From a checkpoint of a small transformer trained on Wikipedia.
Training: a variant of Adam for these matrices, 233M tokens, 7821 steps.
Each number is 500 + 50 x the weight over its row's rms, rounded and kept within 0 to 999. Layers, rows and columns count from 0. Numbers have three digits each. The size before them is the row's rms in percent of the matrix's.

# layer 7 MLP up, 448x128, rms 0.0836, rows 436-447, columns 0-63
108:487471389513468557642491505511520520476446507480444431502492554460491512510567444449496414485545476588588498499537459467519534394499567412558546472445534442511498416463578443483558524463495518
095:410525535471402387449554449457467478539508575468488459624470580569448535459535610503530512404460497502519507507481412430511565465454461483473513469499548555509463490492390561472472462586512545
104:579540373464545473536519533496598501455541409464485556653499491563493553469407503574548479521528500441488426452529527414593579475521564423527545551491545498561569489460569508532537475521467458
102:551458509498423589501428445544634521539528471422522508492511594475518473497481486437539460460608511476520486424436434476492622501537572498518502544561499565520512421595512478484394538432525440
102:484581463568572520555528487499415494575459374553511532526479462470591487529559496485483461465390548555506466527523495612516592509520607440514498495540529538461478492444516488417524428492529524
107:571526539574492438542508427451455551460473421488379526479431437507501430530480476433529434490406441513560546470481615574461449483475426471552509381470529496547505552451568450529478506575443532
100:544574465500598527425531578524538558600536514510507533542492479496498513562486537514577464504428488538501501545540537407501506486645479510485534495564518504540474432460498496547497502523437566
096:481499551522475448466457492495466527430489558470486527447528467576521482569429430530530523528494531501401513450531499557559540457451444419471568583507572571535597443582506504400431500548502476
106:588443513430506422499468474522476358513465547644543498487457498528467414486509460550438576560520436527590479488507532482550486504449507456396482582498439534484539451557495528496518478541514450
107:615568450514552473528464439523463481477558439401433473591525520465416427512465483531493527489437426462546581539496507483458593585537476466466491546503499477524435505501537466541526574544534528
096:505454567593505499528526514543383602505417551512585496484528480511483460452459512495465618583501582481400514456485446548453567452518457508511517521514536516543410514518571545436470572466551376
102:403476460624528387490553481606613530571387382481501445497495572500514537474492507560487523441539524474503504535540455494557548471468522467482456567487514476480516500529525411389431488643474481
# layer 7 MLP down (transposed), 448x128, rms 0.0792, rows 436-447, columns 0-63
111:462521511563533391488450589535450594536552453516564461532492508579472487542525539473525486471474503474487476556527556599514576520566502457565458491522579514446386417552376536545474518510532575
089:423535545547513403465497448483474437558563492448567448508440509443468508483458502456530529497584516552487516577514451447509510437506508450479469433513402366377458495569411495505579312526528495
102:537473506493464423522431448547428504577542445485496481478500554505456473501506455450473507501496544433481456536447458518435455489474467400442546561612581403536464428489530465491530437579578483
101:534482439520474444482489462510492530581524491432539481477541535572390437511529547525474542428504453429517462496418540529554462422473402603434564562592494578461493471485518560513435452511482428
102:526501501466532448509441551493498517513431552539502478405533563477563523496542553487442492504559458505542509463470372482507450456469484461520477567433415457576480444380571475519534576527491512
103:549516495487568430438502473487627484525473561437462393525414519547500444493561458491535561587471534516451527492443479442513397544473471494501463514416544564509591466484521509542582546608486515
097:522521469469525482525456470537535501367507502409448503504412575575487451415442552457602589461475543495519518539492507582554467557469433527477458435488308501489445528532497446604453576474504461
102:505555563460466450486501531472478520523482461657433417486528512521554471508519595538539544572549399553465496534497358513476556437516419406579424486495471514485510480451503413367460538507424448
107:444479485465515480440445505519550462491468485602451443542518506482475429488486440415437594486530546417473507573499521472514421549482525512542408523504499443605512513436512575486403638523435507
104:440449505431505541490535506495544456514495409501501611564477531543627544493469537552466493507576502473543468572503531533482530515515547463561576539513409505508449517468516434528451267482497437
099:540540513487506481387517481513515495449461484551562543474536555407475472478536559631491578443502444498456506469444533426451497531472489571528513401466534441524459495506476539495496646521606542
102:605377554447491506435455436492536527514506526612516484480534505505502612428501477441530423421519537535541496508512390496500511528497521472593565419466471500436535539525477452571511460499452486
# layer 7 MLP gate, 448x128, rms 0.0845, rows 437-447, columns 0-63
104:642450461547576534499465529411485390485465470513484660546436431466562507435491437454563436447506502438545535487568472470531502518527415500523531524416448534521503538552524465481471523476458531
096:489526513525543445472498552447502549510516443537539504528525513475457538438488444577475515416490356544500567515519478641415501503490460574466417580474510603393555463494400564479523528472498489
104:505535425462481511559548531657532539499432432482489540402565463498466534458520535494491507539479450457505660499504523474548557493462496512524558506532549544410496556557508533380543468539440527
095:434529541597526452592594406580460544492490495480474476477501543531394485492479527592501511418531539496443544482415518587492469530435533474529482434528604456427439485440435450553589523441506418
104:560465491485501525525414496429520529400517468529586569466432477493600552508391514517500467476552466547587545452380483473450556472565537474463454557439534476498575489462520514451528471482587525
102:503407557563484430474469512525482492492517525524504475478580531507554520533526479511418498547486359420495543612464541460398525496453530495469552479650512520468601468535487599483451468539555482
108:518462454446407363560474383522537640479528532441472551526450497538501518424521526490549449469519462529472513536424560473540483514482525511498511496511485422496583544492556370565491526525579489
101:511469564483489500514479492581526458499517609540466631457466546576412561578589537514438556491585526393517505458497503454523457455511376462483542469482547508425457479534572390498470500532436523
097:452486516406529526524513530577497477517474514501482496530434454551626525615614419510540530442525502522564434529484589440498489570547509448520454480527575540479567438582440453581522511379517431
102:461483492452418533441423489513477473401405509531608557466482405347623457556515534522485606497504474510483486486435508586461477535553500494509618442531514537490458456463525581449516447555525494
099:486505478442530525519483460476527438510397487586575499460504404398488455477532423516478506453525511438461414497487505419555451525537487567540474603555534479475538435494442472593480401494505502